Weights of a small GPT-style language model, trained from scratch on English Wikipedia.
Architecture: LayerNorm before each block, rotary positions, no biases in attention or MLP, normalized queries and keys.
Training: a variant of Adam for these matrices, 625M tokens, 4772 steps.
Each number is 128 + 32 x the weight over its row's rms, rounded and kept within 0 to 255. Layers, rows and columns count from 0. The size above them is the row's rms in percent of the matrix's.

# layer 17 MLP up, 704x256, rms 0.0664, rows 283-317, columns 64-127
size [102  97 101 104 101  96 103  98 107  93 102  99  99  98 101  98  91  94 102  99  99  94 101 100 105  83 100  96  99 105 106 100  87 111  92]
[[ 96 161 131 146 108 166 132 168 142 118  50 181 159 134 209  71 131 105 114 149 147 119 151 134 147  58 104 124 109 162 131 147  88 139 150 131 140 122 159 160 146 170 136 152  86  89  99 127 139 173 131  70 136 131 110 122 104 160 117  79  85 114 191 187]
 [ 65 112 158 114  96  84  92 174 112  91 116 140 113 152 159 135 190 113 116 166  71 137 142 196 129 182 149 163 143 143  87 155 100 136 140 146 117 133 164  93  81 102 129 173 131 141 194 114  68  99 169  97 144  63 121 117  49  81 145 113  98 127  92 142]
 [128 117 103 181 148  71 122 152  97 146 166 142 190 135 172 114 103 151 118 103 110 141 112 138 151 147 142 122 164  90 142 170 170 142 111 186 101 104 129 132 114 137 143 120 163 142  96 127 144 121  98 177 110 104 196 182  91 112 161 109 149 115  79 158]
 [149  84 110 145 110  88  80 134 120 131 202 105 243 130 134 129 133 180 136 146 148 171 129  84 168 104 178  79  95 120 134 110 162 161 126 109 100 172 168  89 143 132 125 112 105 139 157 182  81 133 176  81 142 147 134 111 119  71 153 220 136 129 203 157]
 [118 145 126 143 238 106 136 170 144 106 112 137 121 126 198 134 133 139  63 165 109  79  87 133 114 117 178  98 130 109 133 148 100 165 150  48 111 223 120 106 114 146 120 111 154 131 159 131 173 147 144 138 106  94  97  59  78 134  85 116  89 122 186 111]
 [123 130 164 125 111 172 144 116 104 118  73 141 150 101  81 143 113 101 113 129 133 112 143 160 134 128  75 146 106 156  99 124 135  97 149 147 181 140 128 172 150  98  94 102 111 184 117 133 105 138 107 135 103 139 172 125  79 102  51 125 118 147 127  78]
 [136 145 103 162 135 122 124 125  96  98 112 130 101 141  72 199 158 124 121 130 106  88 133 165 126 118 146  98  96 160 110 144 130 110 118 132 104 129 138 144  92  54 168 136  92 116 102 158 174 119 116 162  54 123 119 130 111  96  98 157 144  78 141 111]
 [134 109 151 123 115 163 132 121 136 115 122 169 148 109 170 120  73 145  74 135 167 100 183  45  97 128 154 109 166 195 148 180 183 194 167 112  83  87 121 115 138 147 142 145 138 141 127 182 124 119 122 148 125  85 132  97 162 110 131 106 119 142 125 151]
 [198 144  92  72 139 163 156 150 137 182 125 144 166 140 128 159 151  77 148 111 125 147 162 141  95 116 160  96  92  96 159  75  99 152 112 138 155 176 208  98 116 149 136 151 104 109 150 145 202 134 116 135 121 125  83  37 131 208 159 102 117 119 138  93]
 [137 115  80 149 146  84 157 138 125  64 169 124  99  70 136  85 146 162 192 112 119 126 124  79 180 165 165 104 152 113 160 102 127  89 152 108 115  86 102  84 129 134 157 191 126  91 144 189 142 127 121  57 127 107 131 178 175 104 138 129 124 141 122 164]
 [160 104 142 132  99 183 139  84 154 139 159 154 141 133 107 120 149 104 127  88 102 139 101  96 121 112  91 161 116 110 120 146 181 126 138 163 102 107 109 156  98 138  97  88  84 152 143 102 122 129 145 156 159 119  73  84 143 137 180 127 150 105 160 142]
 [ 94 141 115 149 106 106 173  96  96 190 121 162  97 113 152 137 103  94 143 200 122 143 118 131 129 134  85 125 151  81 154 146 108  91 123 101 115 118  91 131  58 139  69 133 125 168 127 145 184  81 148  98 151 182 111 162  61 111  88  90 169 126 142 127]
 [ 89 124 139  94 158 116 123  64 104 105 111 107 145 118  78 199  82  83 140 150 153 192 150  81  88 129 163 107 110  78 135 128 157 140 107 166  87 158 134  72  87 124 112 118  97 135 188 144 102 168  98 159 126 137 134 102 127 156 185 155  89 108 139 106]
 [ 94  89 105 145  81 122 160 109  99 136 152 114 123 165 107 106 157 134 126 130 104 198  94 124 168 144 178 133 132 158 104 202 123  71  89  90 159 110 161 125  97 153 141 106 160 106 148 130 131 128 199 138 154  84 139 159 125 137 160  88 140 132 171 142]
 [127  97  83  96 149 104  94 137 170  98  98 123 201 114 108 130 124 117 132  97 139 119 115 119 160 136  90 208 159 135 128 111  98  96 138 186  31  88 127 105 165 135 172 134 115  94 148 151 129 150 127 100 110  47 177 129 166  96 220 156  53 164 121 125]
 [133 137  80 115 122 131 122  81 130 195 133  70 135 117 112  89 113 107 132 108 175 129 105 133 120 181  93 100 130 152 193 123 170 114 142 155  87 128 121 121 142 134 161  91 173 103 139 151 136 118 169  81  88 150 111 197  82 139 114 143 185 219 151 209]
 [157 137 112 135 100 113 162 133 153 101 104 110 115 120 111 160 152  39 120  80 180 110 111 124 124 165 150 149 113 115 112 165  94 109 130 143 185 144 100 152 107 134 146 131 107 152 137 136 112 124 166 121  90 157 105  98 127 139  87 145 147 127  55 147]
 [104 101 162 132  93 216  98 142 125 128 161 125 142  73 110 170 137 150 112 143  90 138 135  82  97 195 112 128 118 152 127 175 110 135 129 120 126 134 139 156 121 121  84 105  39 151 108 126 106 171 141 180 123 112 115 112 132 129 113 140 133  94 135 105]
 [112  92  97 127 142 147 111 127 170 107 138  84 113 185 159 149 200 132 119 125 150 112 107 125 151 131 132 140 108 117 103 111 154 152 167 149 104 170 114 134 128  90 122 138 144 116 117 146 146  77 195 158 129 117 153 149 135 151  99 154 139 121 156 141]
 [108 118  85 146 120  72 159 122  99 178 114 106  86 148  98 122 104  89  93  85 142  86  63  89 111 102 125 105 149 108 154 130 110 112 120 111 111 101 132 110 133 128 130 130 104 137 145 129 142 149 148 113 126  76 149  87 111 163  61 127 160 132 159 198]
 [124 122 130  97 144  58 161  99 173 131 159 143 112 143  88 105  80 110 174  88 155 141 128 131 119 143  90 156  94 182 133  95 113 107 173 105 156 185 122 130 173 116 160 103 119  66 143  99 105 119 185  68 135 139 225  88 162  55 142 148 184 130 110 138]
 [110 176 114 174 172 118 118 116 128 127 123  60 184  30  72  94 159 142 139  83 120 151 139 137 154 116 163 144 134 141 104 144 112 156 105 105 123 162 180 104 124  75 167 107 180 140 120  83  88 171 149 122 146 162  57 130 108 142 150 105 187 167 116  82]
 [151 164  83 130  70 136 152 191 172 102 138 160  98 117 181 146  90 148 130  88 198 113  87 127 132  73 155 140 172 141 134 119 129 115 137 128 164 179 164 172 135 108 145 178 104 159 107 175 129 116  88 105 111 159 176  89  86 132 100 132 127 168  56 162]
 [118 193 112 190 185 171 118 100 127 119 106 135 126  79 160 101  40 147 100 102 134 153 165 156 128  92 114 135  74 100 117 121 173 138  78  43 125 114 140 149  99  93 117  71 145 111 166  96 151 114 120  95 105 187 100 121 143 143 133 145 113  95 153  87]
 [102 137 159 164 124 140 134 148 122 152 179 142 133 119 137 145 128 132 119 138 135  89 166 144 100 143 158 126 123  73 109 142 158  76 100 157 118 108 119 125 144 149 174 174 167 158 181  29 121  76  98 182  95 131 111 148 135 151 105 110 103  99 140 148]
 [ 66 103 165 141  93 100  57  77 140 115 152 204 154 164 146 118 119 112 149 169  55 127 165 167 160  99 121 205 145 159  90 130 184 158 118  96 163 149  76 153  79 135 144 221 114 131 159 110 161 104 131 143 144 161 153 145 143 152 120 174 164 112 138  96]
 [ 47  81 195 189 187 143 127 108 113 102 160 144 133 137 146 104 136 144 111 115  62 132 180 157  91  62 189 130 134 118  96 107 155 149  91 105 163 146  64 126 152  99  97  80 138  99 178 138 139 139  89 127 165  59 198 116 120 139 106 140 111 142 163  63]
 [133 115  80 170 124 100 142 146  92 129 117 178 143 130 120 138 144 149 150 129 190 123 120 125 132 119 104 134 165 156  89 116  98 130  85 143 212 101 127 147  54  81  66 100  94 120  96 120 160 164 147  69 122 154 111 140 142 114  69 110 106 105 106 175]
 [112 138  82 158  94 126 130 119  85 146 145 126  76 129 156 152  79  91 151  86 129 145  74 125  86 159 122 108 153 102 172 105 130 159 155 106  85  93 125  64  75 116 131  59 158 100 128 107 154 162 188 135 140 129 119  82  77 109 127 131  52 148 103 177]
 [ 84 114 136 158 133 148  78  93 148 174 129 170 144 197  66 107  46 186  84  83 160 102 144 114 112 135 121 150 143 147 152  87 140 112 112  67 116 109 166 142 121 144 136  55 136 119 102 158 112 108 136 175 174 154 149  64 188 151 115  99  75 119 104 147]
 [104 124 162  91 123 113 124 112 131 127 108  40 100 179 112  77 104 155 133 112 172 103 119 181 125  93 130 170  95 144 102 111 165 151 167 150 128  56 167 127  91  97 105 110 118 170 125 138  89 131 128  88 161 109 102 188 142 135 114 166 136 180 132 123]
 [142 119 119 123 144 169 136 155 125 113 140 130 126 122 185 165 148  59 145 171 201  62  88 116 122 136 148  99 164 112 137 174 126 118 169 114 160 133 138 134 117 107 119  83 125 186 110 161  87 168  96 127 111 147 127 140 129 138 167 140 123 116 160 220]
 [170  65 107 168 103 143 134 101 159 127 148 107 109 125  95 176 163 166 109 172  47 133 121 138 175 131 135 149 154 103 145 130 161 106 218 124  97 154  61 110 123 108 137 162  67 115 126 159 168  93 129 133  98  88 124 108 144  99 144 163  60 129 153 184]
 [172 158 122 160  98 102 122  67 148 129 162 151 137  95 148  95 131 211 137 121  99 141 118 119 153 127  80 174 138 109 103 128 160 174 121 202 123  94 153 155 122  88 102 142 148 117 131 183 150 124 176  83 159 154  97 159 103 123 153 174 133 113 183 153]
 [ 96  54 146 126  98  99 132 148 170  63  87 142  59 125 156 142 119 112  99 154 120 146 102 109 168 155 125 145 153  88 205 133 167 113 160 109 125 143 120 139 114 128 130  94  80 128 194 157  80 125 114 137  90 160 151 160 107  88 101 177 132 106  94 114]]
# layer 17 MLP down (transposed), 704x256, rms 0.0596, rows 283-317, columns 64-127
size [102  98 103 106 102 101 105 100 100  97 103 101 100  98  96 102  91  94  98 102  98  96 101  99 109  73 101  99  98  98 107  89  91 109  86]
[[183  90  79 124 157 115  99 122 172 105 201 153  97 201 122 144  39 181 191  76 123 124 147 106  83 102  88 119 142 177 109 178  84 121 152 155 141  93 163 135 155  60 143 111 164 103  78 139 137 158 133  96 119 126 123 138  91 133 171 127 156 140 154 153]
 [ 51 164 141 109 132 151  98 130 140 111 152 145 167 102 167 137 193 175 111 138 103 140 106 172  96 145 167 135 141  90  98  99 116 117  82 127 106 125 183 119  77 106 130 123 156 160 125 154 132  97  84  94 128  70 140 102 174 171 166 128 161  96 121  89]
 [128 200 148 130 113  94  90 117 165  79  86 108 174 148 120 160 131 106 109 125  75 161 140 160 103  42 176 125 135 144 174 133 176 187  85 134 100 155 145  46 151 141 170 123 122 165  47  94 175 101 114 125 111 100 106 128 127 107 158  94 168 113 154 133]
 [114 108 176  99 125 164 132 176 184 152 124 120  92  92 119 101 199 117 108  95 164 166 116 149 111 150 140 132 110 108 134 156  78 130 107 184 134 149  96 186  99 181 121  66  79  89 187 106 138  75 136 142  98 129 171 111 147 182 150 134 158  58 116 166]
 [118 125  90 165 151 146 104 140 176 117 184 163 149 134  93 107 100 171 103 118 108 127  62 146  94 110 127 163 146  97 118 181 121 133 137 153 206 128 120 129 154  26 184 126 149 152 199 134 101 104 142 125 137 147 178 148 188 182 169 142 150 136 173 124]
 [142 106 183  90 145 108  72 172 157 146  62 108 123  86 156 161 135 144  88 124  92 133 114 145  98 112 101 132 106  92 106 171 147 152 152 111 123 141 103 151 106 125 187 123 190  88  95 185 102 108 123  99 113 149 165 131 117 115 159 124 146  68  70 119]
 [120 105 176 136 112 162  91 143 156 124 137  99 119 150 102 155 122 121 108 115  81 111 158 144 123 150  85 170  47 118 144 153 103  71 174 110 159  82 103  58 162 110 107 159 108 167 121 148 118  68 163 142 164 147 118 132 104 106 187 150 171  97 112 184]
 [ 91 142 197 116 128  60 161 150  84 166 129 134 144 148 150  40 103  78  84 155 101 100 151 162 152  91 152 141 122  87 150 115 132 172 117 122  89  59 110 159 126  89 121 143  91 101  97 144 111  79 111 103 105 174 175 127 103 123 118 119 189 131 113  84]
 [ 79 130 133 125 119 140 173 150 125 146 171 119 120 124 101 180 112  86 168 106  79  82  90 148  75 136  87 131  88 140 153 156 100 131  95 134 133 116 162 121 126 104  51 134  99 127 108 148 134 154 133 172 159  95 113  85 149 201 138 159 120 172 163 100]
 [111 129 167 178 131 113 198 116 133 116  94 119 165 145 102 167 132 137 109 173 178 124 138 172 128 127 149 136  47 129  77 126 166 145 176  98 118  94 123 157 131 123 142 154 144 153  98  71 117 130 128 158 110  99  88  93 144  90 129 107 186  70 124  34]
 [141 181  95 113 177  95 106 167 134 114 223  95 131 154  95 128 124 156 123 128 117 172  86 124 141 145 135 138 106 143 131 135 108  87 163  78  98 178 166 152 123  86 110 169 129  87  71 152 145 127 131 127 178 125  74 125 159 146 129 147 152 112 126 101]
 [ 96 132 143 122 185 149 125 161 133 166 126 126 109 108 142  93 149 131  89 105 100 130 122 160 135 148 141  97 163  92  87 103  87 189 102 147 155 165 126 150 142 116 128 133 151 129 120  81 127 117  99 140 148  98 116  90 201 132 153 128 106 112 118  89]
 [160 198 127 115 147 147 153 160  68  72 125 105 104 133 132 161  97 123  77 153 141  94  84 129 174 139 178 114 148 193 103 173 131  82 111  61 138 120  94 114  83 117  90 126 180 133 132 116 128 114 172 116 172 130 148 133 110 120  90 143 141 146  78 185]
 [ 56 159 154 111 107 145 107 111 138 147 140 106 150 120  99 103  98 109 159 122  80 159 118 122 152  67 157 148 103  80 132 140 175 177 163 180  71 136 106 163 161 143 134 113 108 107  76  92 197  81  81 135 122  82 134 124 142 191 124 104 144  97 181  89]
 [160 192 143 117 133 158  96 119 103 105 142 145 165 161  94 215 104 109  86  92 129  93 155 140 124 142 173 101 110  99 141 102 139 131  97 132 154 145 118 140 147 102 126 132 121 113 110 136 115 106 200 175 140 144 106 106  95 165 198 118 168 136 150 140]
 [154 150 106 149 142  93 130 105 115 112 108  96 168 143 138  76 117  89 121 130 118 163 108 132 126 165 164  81 144 129 176 121 145 135 106 146 133 117 152 192  83 125  96 143  92 104 110 136 117  76  86 133 143 106 115 140 153 165 128 132 134 153 124 129]
 [ 93 126 141 115 194 111  98 121  43 159 120 139 141 156 149 144 124 168 112 144 125  97 162 135 121 143  73  57 126 153 153  92 136 113 107 137 146 141 132 120  80 136  62 147 141 110 189 117 129 109  82  86 173  83 102 117 150  87 146  21  94 196 149 152]
 [118 121 122 128 120  88 143 132 125 118 103  96 134 140 155 129 187 121 156 137 134 115  81 158 157 144  75 118 127 148 104 192 122 115 115 149 135 199 123 170 191 117  81 138 105 172 140  67 174 129 112  95 159 136 167 188  98 109 159  87 158 130 181 134]
 [154 121 135 180 115 195 159 139 104 118 168 107 113 163 126 102 143 100  76 127 149 144 128 116  68  99 109  94 102  85  77 169 142 120 207 146 130 155 139  98 128 147  80 144 141  85 158 104 157  72 193 113 136 115 114 142 177 146 149 139 127 107 111 154]
 [ 92  95 141 142 110 116  74 165  96 102  92 136 103 228 101 164 169  83 116 143 122 177 115 161 215  90 139  88 109  81 122 149 144 172 144 171  63  76  86 152 162 127 113 112  71 139 111 123 115  87 163 132  87 124 138 161 120 117 145 179 199  94 105 127]
 [147  94  76 228 130 125 124  80 133 187 110 132 121 105 105  94 130 111 157 179 189 132 150 142 170 121 126 122 162  95 141  98 109 143 138 115 114 187  75 123 120 105 178 154 139 132 154 115 114 117 119 151  99 100 126 119  88 114 184  68 149 182 145 122]
 [134 153 112  79  62  88  83 199 109 130 132 182 100 161 152 156  93  77 192 152 121 129 125 144 112 119 125 147 109 139 160 157 120 123 147 100 142  96  94 107 145 179 130 144 120  84 121 123 164  83 109 133 109  71 164  97 119 105  97 159  65  98 141 123]
 [119 143  85  70 112 125  87  71 191  96 155 102  91 112 100 179 119 134 140 204 156 141 132 111 129 170 110 114 110 160 128 128 149 191 178 133 103 163 167 100 144 126 168 141 136 149 170 100 170  96 154 154 179 146 210 149 175 156 112 125 105 161 130 169]
 [191 152 112 179 136 174 136 119 156 198 114 153  93  80 138 118 120 144 151 122 180 111 131  95 108  96 163 152  93 161 142 126  91 181 107 125 205 163  71 195 144 152 148 165  97 186 126 147  87 157 115 138 110 122 101 129 152  58 168 114 160  80 156 141]
 [143  84 116 166 183 128 124  98 125 118  94 166 141  96 129 138 121  94 116 108 182 115 146 183 138 158  98 114 134 153  98 129 104 158 133 143  79  24 132 162  89 114 126 160  73 117 124 103 166 152 155 172 133 133 154 119 106 119 151 169 108  85  94 133]
 [151 115 116  89 181 140 120 163  81 181 132 106  99  84 119 172 137 146  73  86 199 123  95 118 140 153 122  69 159 145 147 153 137 116 128 164  84 126 202 108 219 109 127  87 124  80 130 126 150  83 106 117  67 122 176 137 127 176 132 130 102 117 126 160]
 [106 106  91 121 162 122 104 153  34 181  80 133  55 158 120 125 187 169  99 165 110 114 177 134 121 113 120 144 122 169 146  58 123 129 112 118 155  69 102 112 143 136 119 142 100 121  94 114 128 138 110 105 152  86 118  68  98 110 156 158  95 159  81 150]
 [130 129 109 107 100 181 167 168 145 114 146 147 137 149 133 109 126 146 130 121 176 144 136 117 131 111 177 148  87 187 145  82  81  86 100  98 115 187 163 175 107 114  72 111  98  92 109  75 163 144 100 119 179 171  43  75 123 152  70 127 134 132  45  60]
 [142  48 120 139 152 127 103  99 128 147 155  50 137 131 174 171 104 135  65 163 137 161 127  84 119  84  87 122 122 149 114 161 105  87 131 119  61  44 104 125 103 125 109 161 198 140 127 158 138 196  85  44 191 139 175 118 164 111 122  98 160 159 109 121]
 [132 164 127 117 127 170 117 136 134 160  73 130 114 124 101 190  62 143 140  97 178 103 137 172  77 139 138 182  53 228  98 153 140 163 111 106 174 135 181 114 152  94  82 153 118 140 157 141 105 145 116 184 114 125 137 167 153 108 130 129 105 111 153 157]
 [162  84 125 108 115 112 106 147 127 149 172  93 130 166 172  87 112 101 126  76 167 106 120  88 160 123 135 133 133 195 186 135 139  67 145 175 157 112 155 115 164 136 112 129 142  88 147 100 131 121 124 115 122 169 123 107 150 141 128 157 112 121 150 198]
 [101 179  97 170 145 152 164 184 171 100 126 100 153 109 128 137 113 163 121  98  80 162 115 110 116 115 149  74 127 162 188 124 130 121 161  54 152 101 134 137 149 122 182 103  82 164 103  75 127  89  90 158 100 165 194 102 157 124 164 122 124 166 164 195]
 [127 119 137 144 136 154 124 155  98 129 109 142 153 100  75 119 141 166 142 131 171 124 136 182  97 108 122  97 138 170 104 107  99 100 101 140 194 115 167 158 149 149 175  31 130 142 104 127 184 153 111 143 101 145  79 156 161 118  79 103 144 128 140 118]
 [170 112 154 198  87  93 108 123 163  97 170 125 104 159 100  53  69 177 170 120 166 145 139 127 158 136  82 157 114 170  66 120 182 140 137 173 162  93 130 163 134 127 109 135 158 116 118 152 186 112 162 100 193 163  76 129  93 133  93 167 164 111 117 145]
 [162 116 115 138 136 144  89 109 130 118 149 147 158 114 160  88 133 109 125 112 146 147  56 141  71 119 173 146  90 124 101 108 149  89 115 142 141 176 141 127 130 133 103 115 136 146 139 128 106 128 212  88 158  90 177  80  80 161 100  91 204  90 114  92]]
# layer 17 MLP gate, 704x256, rms 0.068, rows 284-318, columns 64-127
size [ 99 104 114 107  96  98 103 106  96 101 103 100 104 107 103  92  97 102 101 100  97  97  99 105  89 104 101  99  99 105  96  88 104  91 113]
[[140 105 140 114 171 117  77 106 100 136 183 132 198 121 148  88 161 162 112  84 144 186 120 164 113 152 150  83  96 101  81 144 155 177 117 170 110 194 114 135  77 164 127 208 134  84 117 131  85 120 103 133 148  97  66 176  93 155 127 104 132 122 134  97]
 [143 109 129  91 185 148 123 129 151 135 143 183 128 103 141  90 132 149 109 134 124 116 102 141 165 120 133 128  97 101  79 130 171 156 134 152 110 109 150 101 100  45 137 117 176  94 168 177 119  62 130 105 113 110 127  96 119 200 197 122 137 119 131 104]
 [110  93 127 132 146 169 111  95 184 146  89 134 162 134 156  88 141 154 146 114 139 163 131  99 161 114 129 137 129 122 142 169 155 160 168  95 121 154 118 141 104 106 110 112 151 131  92 129 142 135  17 132 116 114 123 113  93  89 183 105 172 127 139 178]
 [142 123 151 115 139  90 104  74  89 122 116 135 121 221 115 145 126  58 178 139 126 156 148 159 102 101 105 103 128 201  72 171 169 127 131  86 127 146 153  94 162 128 136 151 128 114 175 104 136 110  80 205 157 102 127 204 115  46 147 104 102 115 149 141]
 [127 129 146 105 113 154  80 115 101 159 110 134 109 111 152 128 105  97  93 141 162 124 109  96 154 165  62 113 134 176  76 149 200 110 187 130 140 100 124 131 110 152 168 142 215 156 123 119 163 146  73  66 170 147 138 156 132 117 137 138 178 117 117 130]
 [139 129 142  93 167 154 103 147 114 113 126  92 155 155 144 104 183  77 133 189 179 129 121 177  68 119 118 166  74 112  85 169 173 158 164  79 147 113 101 125 100 113 110 130 114 132 190 103 163 102 140 109 194 143 154 164  89  95  90 138 149 116  84 135]
 [155 148 111 157 131 114 119  77 136 148 121 131 142 187 157  59 123 198 140 127 138  94 131 123  99  73  49 109 129 100 118 158 152 170 106 119 177  95  89  99  94 140  95 102 104 157 142 135 113 122 161 108 111 154 129 123 108 141 235 122 127 128  94  98]
 [142 119 100 153 107 139  13 112 147  92  89 159 168 148 137 158 179  91  97 128 173 164 184 152 141 160 109 136 106 143 114 172  96 153 139  83 101 138  84 117  99  96 183 146 121 124 129 174 124 111 102 145 134 124 147 153 103  56 150  86  66 127  99 112]
 [ 80 127 142 114 191  91  77 139  57 151 136 130 150 153 162 139 112  98 161 152  81 158 119 143 124  95 118 119 132 104 125 116 140 117 113 177 139 172  75 118 106 141 110 135 151 133 101 153 161 163 159 108 100 170 183 120  38 137 132 142 117 184 128 127]
 [162 140 110 132  83 175  99 112  88  74 101 118 182 110 119 114 151 174 101 143  92 126 205 118 131 103 115 162 105  97  83 150 186 106 120 166 108  92 136 145 135 126  84 108 136  74 140 181 161 139 115  98 187 121 101 163 174  60 158 141 180  83 185  87]
 [155 161  92 147 126 123 109 162 188 124 108 175 112 142 112 155 137  78 123  79 207 103 131  77 161 117 162 138 156 107  89 162 150 156 145 118 171 151  84 193  94  75 144 101 176 108 178 112 146 126  90 141 140 124 154 129  86 148 149 213 209  90 121 130]
 [104 140 110 190 126 131 132  81 134 123 148 104 182 130 113 145 156 128  86 134 101 138 147 155 154 189 162 106  52 105 154 173 136 139 136 225 147  93 147 202 144 118 108 107  67 101  94  95  91 144 176 177  97 118 101 119  49 104 172 115 148 164 157  65]
 [147 102 127 177  87 164 110 139 118 108 107 138 132 115 178 133 161 156 162  95 117 154  93 170  79 143 168 160  75 188 104 145  87 165 124 113 146  68 133 122 100 114 145 123 181  62 139 154 100 132  93 103 138 129  95 149 136  98 185 149 109  78 116  89]
 [131 143 142 182 140 170  43 115 165 190 197 172 117 179 180  99 156  96 143 128 133 137 119 100 128 135 136 164  92 112 100 152 179 187 131 117 157 143 146  83 131  78 132 144  84 211 143 133 119 111 103  57 182 159 118 103 153 121 108 135 118  92 124  87]
 [ 44 110 127 156 145 176  83 143 156 141 128 112 158  87 133 175 158 156 163 113 115 112 163 101 119 120 105 128  96 118  88 161 117 158 160 157 115 116 117 112 120 104 104 149 222 137 117 188 151 118 102 137 147 183 131 133 124 135 163 152  60  92 112 113]
 [123 165  90 193  84 154 102 137 155 143 135 110  99  83 153  83 128 115 128 170 123 145 137 143 143 117  80 173 164  87 115 129  91 109  89 103 156 148 169  98  87 125 138 115 173 102 104 134 206 145 191 121 149 161 113 136 200 105 132 126 179 121 143 165]
 [137 166  76 175 135  77 139  62 107 158 113 109 154 153 157 156 231 110 143 151 110  99 132 118 128  88 133 135 134 162 107 132 131 139 112 138 119 202 120 156 157 119 104 136 122 221 191  73 130  91  80  88 136 132 113  73 175 133 167 121 124 128 112  62]
 [154 109 138 131 157 140 146 154 203  76 133 158 145 142 166 153 141 172  86 148 101 151 130 159 130 115 110  74 132  96  60 174 129 150 171 170 169  74 117  86 144 112 106 128  91  95 173 132 105 113  99 113 170  90 168 163 118 160 140  74 165 146 148  44]
 [145 128 110  43 114 143 118  89  68 133 127 139 131 105 117 130  94 178 128 161 176 113 157 157 155  65  92 204 122 177 121 128 107 121 129 143 155 159 101 151 155  67 165 128 104 129  99 103 117 179 161  70  99 174 115 152 198 122 137  66 144 121 161  87]
 [151  56 183  48 132 166 122 177  96  90 131 178 139  83 130 136 147 106  77 124 124 119 151 150 120  73 135 125 113 138 128 111 128 132  88 107 135 130 125  78 163 144  79 141 127 140 180 133 219  78 129  75 135 105 112 107 134 126  66 114 158  96  97 168]
 [161 143 183 155  97 155  95  67 158 123 102  72 127 145 150 132 143  91 131 162 133 138 131 113 148 126 212 135  84 175  99  96 166 131 128 170 151 129 125 135 152 127  85 110 168 137  70  82 151 113 138 124 144  99 137 105 116 199  72 118 111  77  85 115]
 [109 137  82 156 134  83 137 125 166 155 155 130 153 164 165  87 161 177 140  88  81 148 161 142 115  99 128 108 130 134  98 142 116 162  95 184 149 132 166 132  99 127 103 101 144 207 132 135 182 121  80 120 133 102 111 148 135 109  74 169 123 122 117 163]
 [128 161 132 143 135 133 113 105 192 141 157 136 102 157 107 122 176 156 105 102 116 131 163 131 157  76  94 179 120 148 106 143 160 164  76 142  90 165 139 131  88 130 134 160 152 101 108 157 135  67 151 156 172  79  50 167 114 105 170  87 149 142 129 128]
 [167 143 154 154 146 114 104 137 179 187 110 143 141  52 156 117  79 100 173 136 120 110 184 116  85 117 121 158  57  97 129 117 113 152 136  77 122 179  90 137  80 141 142 124  99 159 102 150 160 113  72 106 130 114 142  80 189  90 100 135 100  78 202 152]
 [116  89 103  95 182  74 143 153  65 197 133 152  98 109 173 135 117  81 112 133 184 127  44  75  83  86 160 119 190  66 128  67 174  62 137 147 152 115 176 104 149 171 176 134 117  84 120 117 199 152 148 136  59 129 120  94 110 170  98 160 153 120  97 101]
 [134  97 157 171 167 148 152 112 130  87 133 125 138 140 159 164 106 213 121 148 117 187 111 151  64  98  76  89 104  70 161 122  69 131 142 135 177  42  85  80  61 137  95 154  56  98 118 135 121  81 133 114 121 106 163 170 153 112 179 140  93 131 168 132]
 [125 124  92 174  80 175 109 106 132 152 104 109 189 156 132 119  86 132 108 120 132 151 155 126 145 169 168 108 101 120  88 132  81 170 148  42  89  85 142  88 163 101 147 165 167 134  66 169 150 132  99 130  96 129 107 117 110 126 109 155 182  66 108  53]
 [137 161 191 168 100  67 106 132 108 130 108 168 125 149 152 158 168 114 177 153  75 151 153 172 146 110 119 125 149  88  65 124  96 172 121 128 188 136 103 169 140 159 102  85  95 135 111 103 166 113 118 140 129 171 168 115 100  81 111 128 131  82 107 155]
 [124 136 136 120 148  98 102 161 118  90 134 120 158 115 160 164 132 129 184 165  77 134 106 187 103 123 139 155  97 117 106 174 103 179  85 155 156 139 129 176 118 115  82 140 126 119 134 120 136 160  79 141 147  85  99 154  73 144 146 133 143 107 172 131]
 [131 134 127 128 151 148 119 100 148 146 137 137 161 117 155  98 146 145 102 134 185 168 156 146 116 133 119 170 133 109  97 212 142 169  98 125 141  82 107 114 135 144  80 201  82 120  69 179 127 119  96 124 163  72  91 141 100 136 112  97 152 125 192  78]
 [122 111 180 176  90 131 128 128 131  97 220 168 131 145 196 100 132 117 105 167 134 123 151  95 105 117 119 149 132  92 102 143 107 167 151 168 120  92 149 163  86 150  69 118 136  75  92 190 146  75 147 137 138 100  77 154 122 127 140 148 169 112 142 177]
 [108  86 172 108 138 105 133  66 103 124 125 142 120 138 215 146 149  82 137 180 170  77 110  71 170  83 151 119 137 130 134 101 128 144 154  78  69 101 136 128 110 171 164 113 110 157 138 103 157 167 139 153  92 146 143  91  54 175 134 160 131 163 139 135]
 [ 98 117 128 145 182 136 106 173  94 166 146 113 147 125 106 142 126 166 156 149 118 101 215 117 107 141 115 160  78 187  78 119 150 144 162  58 175 126 110 163  99 124  79 137 109  94 122 131 109 126  70 136 177 183 113 155 138 111  40 138 149 105 115 129]
 [ 89 121 104 154 117 173 140 124  72  68 142 105 112 165 110 145 148 140  67 110 156  50 155  37 156 154  95 116 100 103 119 117 135 113 100 119 150  66 138 116  92 151 146 163 120 182 121 122  95 144 142 211 120 167  88 104 159 102 156 140 108 156 138 208]
 [117 119 151 162 172 190 153  78 166 187 152 150 151 107  95 135 112  71  97 141 130 137 170 126 180 154 105 191  85  85 141 102  94 181 183 119 112 114 146 142 140 101 128 166 118 128 177 166 150 105 110 105 189 138 115 100 135 161 138 115 186 127  99 129]]